{"num_hidden_layers": 12, "hidden_size": 128, "num_attention_heads": 2, "num_key_value_heads": 1, "head_dim": 64, "intermediate_size": 512, "vocab_size": 8192, "hidden_act": "squared_relu", "norm": "layernorm", "norm_place": "pre", "norm_eps": 1e-05, "positions": "rope", "rope_theta": 10000.0, "rope_fraction": 0.5, "qk_norm": false, "attn_scale": 0.125, "bias": "all", "tie_word_embeddings": false, "parallel_block": false, "init": "uniform", "init_std_qkv": 0.067, "init_std_o": 0.0, "init_std_up": 0.067, "init_std_down": 0.0, "optimizer": "cautious_adamw", "learning_rate": 0.00171, "lr_mult_o": 1.42, "beta1": 0.95, "beta2": 0.98, "lr_head": 0.00551, "max_grad_norm": 2.0, "warmup_steps": 314, "schedule": "cos", "final_lr_fraction": 0.0, "batch_tokens": [8192, 16384, 32768], "max_seq_len": 512, "doc_mask": false, "train_tokens": 206100000, "max_steps": 12951, "dataset": "wikipedia_en"}
Each number is 128 + 32 x the weight over its row's rms, rounded and kept within 0 to 255. Layers, rows and columns count from 0. Numbers have three digits each. The size before them is the row's rms in percent of the matrix's.

# k: layer 8 attention key, 64x128, rms 0.0874, rows 23-39, columns 0-127
# q: layer 8 attention query, 128x128, rms 0.0963, rows 24-39,88-103, columns 0-127
k23 109:157080130114181117184140148133089131113113143085140144149167149140094178164136182148129139126147095141064137100136113104109138056119134124140191150114081116118117126117158199125086068158152130149145155119185079126098170142043163172126116115163050132167139131147140163137082133135118089112122134153141120164145161104108095198176136095202145141127104095210183127113093158086106116111123
q24 103:127123085071152093150246070138208090157099143152139097118184156126135148162148152103090108219163097142121076134103118137124137117127046128120218109158128189151147126138081154086140137109154150197112082123105096111089137125122091147125146090137111132138125127096087071162116128142148114114143079125154112070119098152138093123098161137121117100117116150096131169140127117108090153147173
q88 104:099090127082099132122090137111145121154160064163184125125115157121162161149108102125117100169209075180091115109068134129121162095114131105121164096178076118095119092078136146163133100180195159155096145128117075145089143126123146146166175135156151118134136061111116001169129119117133158094144138144181135125117112182124082112123106124122155139126140122094127109204142128135056132115148
k24 085:116097091169142182141113126089085099191133182175119120157122118088166135077111149057157190085140105141090136142152156140106101120127147133078141185101170165123113125118092156121135165117104161099132169142092156132134102161107162147063117116117124172156096134133143158043117106151134068100146085175118218078131156088128110077063110153118082096150123107178172113136125146173172139137114
q25 083:172108106158067121066072154150145144091103126173168111073084119124172173170158144101145140121141158159104126120058133136169152137115114113117135117098078115119103157179133141123154111129148055104136156189107134129151128138122101076125166104122151091191079183154069093142077122128100127107186141112118102098096120174162140146161186134157174129187101172089077174135099150113144166193117
q89 072:136169116201110121083076133110138149050142131159166122031145113187157120106139132082097134089091114136083116141113088129143149104173158092162153158131117138098140186139112100127131159158091090132137162149083149112093165104169156175162101161154138148117124101142053100153096102139108116115117174125147115096128145168100140140096191126129134127234177128051111139108102142149122135185098
k25 237:090155185152111124116121161112125130096161084115080149155133117175076124093148117154060105118090132147175206080137193135101067153113168173108144075151100116087093125128160093188158142145124139141151123148114165074153094084137128101100106141098189067136171117128186142115133102146105147174173141164178152142168140150131152031134124106122103141101110119143098086183110112117159078108110
q26 108:111108089156085107107087097134124125122101122149131144097123123120120149146097104069119081082108147129101123200154132166172162105182113080058128155146150093122167136124106065102146169116094134164109128143161122186070143119117086176146102108094141118171154094087104119126122132149112143109159092144117174108189138114123142133105138194072182149135162176112161125028142172100045188128107
q90 100:137071080161090141083158130177166125097136088134121108126114139150096185143128113107182161136172133119110129181063112090146134060181076140053163130143111121121151123091117112108158151147118120094170130120131109129125140159146113127121177171131125135087146155135125054153142171039117159133110099189153173116123193112116126134134165168097119105060199145074170095133127104085109162146079
k26 077:077109161110161106131131147115080160154146141131163107091102067164133134169132166130093090092130142129094108057058124125086173152133175067151119141150136151113058062157170114159084140192147150138144125123117185141125145147108121107055117099080081108137151163156159101105154125133111095118169118105111154152152049156163154085178179123139134095144085131161122143168083148157157070178127
q27 099:135142129090150076135126128134068121138112198154151137162134135149101113128098127115105182164143111124144149108178097111169193095121152156149139157149152193144193178169095121098119157152131209146134120110105081139142135090148128118114085076106113142111143078125105098109100120147208116097094102072159076142101111084188138127154101131115111127210132126184209151105142111052115133099095
q91 100:161077118126173088091101093159084096100142150183109150114122096142099112169096130129097142121090094129113148157161086138116149192119113087149055122186121166119105193173156147118194138113146135098114107140130149121147129141144154058100122079111089109153161088116082072141117146152164043134119065165105123132094113142142099086113093114069115072187183172076121136120137118088132121182127
k27 095:113074122177094146110088141111127120087109125161094120142065110178135090140134119153132103103119131141090142106103127106128141092189121154106107153096167176147140100157217072176119149178138074145159107146122106157101133162151091128142139105094105156123154107169145172102177102082137164140157177099107216083227090151130194158105153141101101126085094113112139104134133100140106090061149
q28 102:110154185130123130141091147136119187141153121146126146149102178121150108081175117158151123176123154124137178060081163086108073093083138179090060156075128115124118139068105151134103147091074112104161185110117139103114117158134154106114068163168129119079141181138177158177086101101088184167124110159142112196147175117104201160163169130120123126100104071163137109151106128143159098121139
q92 099:165157123115163113205147059137176147220086143110102188140172173138134078154143129141192117137145102108138110113178133075094097065067177184117109162149176133123077105143070120069141085088138175090134106140152115077131127126110158132111080151148079153132145155156121088151103150139081160121095143144124152134116100073135114171115172160124150158084090130159154129115108121147143111101094
k28 102:204111095151163080120120109132163094109153164080124092110176144074146173175083166150108135123107116101104099058169138103133089099111105129137152174068064164073097121114116128109120057138189130173106155122097107136146120175085140123150097095099169083117128112141104144144090083101127095126128155149137115140190123123146067173141201091159169096120125075135166131143124107083114163181158
q29 110:134072069107092127186176143090110157150108100149095113133097154163148131072140154116124154162133106062107134167120137123155082159134117198096150061120152150153126073198123157116093108162104099150150099114109119177095154117145173103086117140079122119093190121112090097081056175125146161148091159148189144132150120171168164106165151153119075111186130113146106146130119126125172063171137
q93 088:062171159140093093121130166110110115202140118125128149172132131125152166178135143121098165127100177137131140107144149190118136196177105144156111134164155163111145105096176101142148141127080138096097111109123186149173157117160108125142116097036143103088154064110131140122093123090146102072139168126148179167104139103088160133178143078089077109166165123101066134134151072081063115171134
k29 104:181124176132083115095229151143084169133097109126085109072099172144165095154091121141123072168159135102085127183135139114140146185125095133126194092089153094102155124070072111106049117132133117100159065154111069174118163139132150130163102093182146153137155153145108105122140159122150230121138132117126119130132130148088091110148117178130152151158154125155129159102123126151116090079115
q30 102:160139075146158082145155118111097090092147151087166144135114096112129148136142143126138188137151095102128080049186119153097179122146173150157138196159149043111075104150146115132120070163125106128093101100163066145089187076127123112152045095162154098147146069125096127139148070146153154174168122143172144139171120117163160137164125139100160118119119157054135092128124172123153150133119
q94 087:123089100111143128134184105139145100096157076090132180167090110128145065177132066148126113132081066157129146097150107097105115075112119105130174092110120186096111127137136062132130084086130105139087082144129129126180131139144101114157086140156163086168160096147069156112133122161197111132155219115114139179133151140144121193188108133071139156087166077084151082142127082114103138130139
k30 098:090149137118179158147072126185090125143104119141068133150159139141115154108162078075154129127114129102181158123100130086111154147060164147195132156109135136129078074138137126123094135148094146114159106121096145133080118113142142186112179123159073172129144122105152204105145144079065124137172076174149142136136154056152106090072199135137075096115111101147151063135129102099099113139181
q31 096:105152102085125103162158103077136128143088104111141166183149100128099115116105132129122055113076108117167143076177124096162134162126142093077092164097213233117130140169155126091168145210165141175050104124188088121154128077099131167166078133141115121132144090133119161063157167164133093098088120136128125130128154148140095124107125133128099133090161099101106154143163123093138129092115
q95 094:100140091100110095168180108167074149115062134132154145133132127079182152091139174121100099117127149084143189111096137114140105164141143160101147112080117158093148130121176177131105116137179086183093123130169128145067123106102136085155111201151137121172119113088099173140164134110119104082123068221078159182155103090140065152081118117169119118113050124159148131125132115162139137123087
k31 093:119094094135162142156103117146096159102127115093124142157154123158110092173101103138101125097104107113100091097186160070114108142112180158146099198173143082129119106130088113136105129221060126155164127074068144084113145113194147183091063108124104107131132121163117142105091150134163110112118100096173125125155139195155154170164108195070157105071111111127136086113121167183169108104115
q32 106:195108174087156123179121142200112107152110158155152144094072122089113129131199108104094118067119148105102099141145100098105111114118094117102153161129144116208137149107101120131113149154130155102177056172102121160166118100119134143070075113108111032113153106131080188105170164119133139146077175142115123120215128116171115115117098110111128125158058185127110106135099141105110149119159
q96 085:163184150073164080110101160142147107144106142136147156192179142131114146076147138131117203099153151121155132106142107171112023064125102178099128117092109154134129101096075158091183137134106147137116141133078119133099119087115132147122082143117181151141157147172122188090094058097109137170084114088169095096131191144105094106146123073154159104162147150119158088147153153097108110147172
k32 092:115109174143089125229146111170138113083122075091167138097136123081125163095116197097150142137134102172121112152092150152084152202113171067145112116096122142136157092171104131159100167159134092138120166069119087156059142089132097140159149202130142070139116092081163154134066105171103113136124126159112156171100121137113113146125157160096121100184140154183110108083118117124165142085150
q33 099:118136122146098100083135113141113042180118149120146096085154152131135059099073143096087139146124152122157153098121166115108130131107148166139134164144076143158160133130179174149100163114147073140155122157126134116146161112084148201124126174121083165150146151130152101145110159068200140078117090143144050154179141124126154103154125113158135103119090135159201101144141108101176016102103
q97 086:130151086185160102110189118172157127162184152067168081108148116116133134119171205115087150093120139071104131130117089069141084151140127126099107117082164125175136118067144182084134118201148113177163134156168146125123130107102165124120107157169132147106106196140162101110083132120129133139133058097136120161160130091084170123090112155141158108103129051121126125062072100096129107167114
k33 089:073064194094137133190130138168143118037123101151140127154084128126179152119028126125155108105151147102097170055166153143098126113115081128131080141174093183152134130142123122103058144146132138148107113131121148140163138156111124145175089159158130122146117091127129162119117097141128106150117155177100150122157104135105118177114076048140193170094126057104133119167160169131092122164149
q34 099:162078160145142188147190103119162091118141124118195095139102141111084160138133144133090108154079079094083085131179100127130123190148139123129132126143108108203146130155141119153098103133197138115142040157176106070100158207079143149164160167101110117131100059162134125105155082158148125119130092074117111138128107073160092113118161133122157103103106184170077142112143114102142122180112
q98 088:153107124125099143091198124099162164159073084171142093113129088148123092115149186076124130165136132103159184155159161096130110121085049045189165148145128088113117169175128083127110131109152132122133121160148154134105075158079105117113184121030192113163127141146058113156141088108095135099187142095116100128131132167157122124072138141135110126146142164125114142157159116152115087170158
k34 097:130102162134138146149142116112070108191171154017096153180139108117146125139100171113110081112119107111168114134144116131159149186107111162112070141116147129083148142150080133140178158142135083096142176065108162131071179050152128097098159167178115075085100108144164139113153160117131123114104092140075152146088197151123174130139085123108090143128147104111181115153124121135072076098137
q35 109:091110142080116096121097157148148168113086093185145094114133133114114141128146164186098092068144117152113103182144159104103157137129159167165100107107113112166090101156176139107146133149099117124173120161139118168102109137133097167082120136132173168122122210143175141127180080095089147097097217217056094078102129146045181117156095115150148139123079127122122124158114123119106155167121
q99 089:162093193079150139144116129102124119082103140171106129090111115170154106151119189111089115048101136086165099117128145117119134151124174145111056103103109106099141118183148118115107141161077115185192182178156161109097137133132065153169144048094146136113153070120072093121119175104112108109093171130141168139140099142119104144122173135176071169167162133145091170111118087082105136088143
k35 089:146093096179094161086087108093089174141140115086150142156173172095149041128141113132127083129141126122092160145105146103125127091131138098141079156183099138149126178170097125174144152136186125087094110155051101081149133105133124117127100102178140184157114152139098148184076139114153202145186121127089072144161073081120171103105063171116101138171115170115147134147121113109174118114112
q36 103:089142096098138144133126158089124058121117108169137102130121106126150124127098121100154184123107083116139089193131100105080158146129110133182115122093115154126118124110094101131105124146118141133155142092177160058091168104144090177149093081089125146177072177189153162143171077092165086129127172140138138155122116147093170113189170066185217207127169107140124163139156145113099086138105
q100 099:129174094107069112109147153084114063130171134124138143149137124089142088139116107097126142149131154135111066131196140156123188125108143156119092124116137136146135142130131092123188176164050170153101145121120160094102187125090123163180072049127097156167094127113130075115159167104148084191175133127143052124141087091073090100136156142098120121151161178120159138113104216139155129139128
k36 101:084128152172153152132111147094072160139147115140138066090116200131093143121116108208090114111173100177143167106118091159110147094127165087110110099150142134114142187116164094078122123112176179109085070118147054165173129115051157107090156124122101159154130078108132124164102170149100097110148103180121152126155135120126187168143084099094062127107124142147116130144127077161131206121128
q37 093:125109130156092124091130174070176067134065052082106118138087091161149134194081111136111101101198128150105138112135178131147150139118131172122107106105140102174103166156117137091122175172167080133144154145194119147146133094117117159137112119142116145166155109153111163067118116146132035106087185167142137157066075144098093108050126086153144175141156122084153131136131140123152108120115
q101 099:107176110147131146068101108111130113124178135073132079130100097208163162119136160107127065190153155107120159107102100091114139100163088171165132139168149092163157077175070100129056167152107135124078131151123160095142106139163161054177122113112127058099138172131114137154087087193119166156108163124143104123149126082117159141087149095154055146127131103119122181103159120156122099138136
k37 090:110148091097130155146163127133086165084121148164128153097188102116122128148133147189139140122138113138167113091118141155119118122131124139161125090172097118105100153073160131100111178120075162204154123142087173129109126102099138099123147037149188141173173120121127097080147062080168165122071130097108126130114074143105180145197142212175073140176140127118074096133134070107103128107133
q38 094:121122122085166175100198155151062173113109138099114115109093150133121139168172122098151121093166095205150132110162116108167091119119160132110165158148116111146093148155149165077136157148140111150099087118143128174182143106128132169103159134131086165038101102149114130155161081187070124081100127150125163078137124147105140102065077106107161153108104110133079173038152175108102150136088
q102 090:130127105144106098165201144124119200119114142135123109119151106127131119170161092136132113058107136162139155163160082146119141090044146135088145156177130089167131118157097075097137050127109140126098114121141141136106130167097117118082146189094083107121123118167127204158120086130073100101135147162166144109175106072148172170147153162099102113113073084100167164095097125173177181188134
k38 093:107145117131149126165107178068194126110116130108100110181129101152122108123153160120076165103131110093155160093127138131104174092132130152157147126095128102091094159117167155230093169180153156105128133122077142064067115113173183137075109074133158164133126091108136116100146163126136130162139136116155157201185164075149194065141138114118121136079102106091128059084094134126124093145115
q39 107:140105111096127092123093144132188143055148131112113129090100101107083142121072147106104173122120169168147144129137182148146118144104102136121086096145144116143102135136084087132107108138116114101096158170111182149176071069166173151096138092107132076060123143192123170157101084158147162096166116129175121092188069168128120124161148133120157168170174143033079167147170115183131124111130
q103 089:156085135051168127129136119147110112100171159117197148119081075108087185165106118127095113071069113161091114140150119167134135113120099084110149133173120130116117090154135126121179082167167118126108171120212128133111055105132180183149143182094102087198130149180127089143147149128136080131160168114089131175113090123101151156105131106122183138176194105091182114136149101138119123126133
k39 103:119129179057120112080083126194182127135114131145122090189155136062139059135155134104098118143162094158173080118181145136132094062127130105163122119090127178137110140093115127159181129096101113115145057143127090159135128154136106126148113188160151166163096090067118116072171117176106114090162110169184128093114093168187097115106172168094157150154137138092121088137144158147088151139139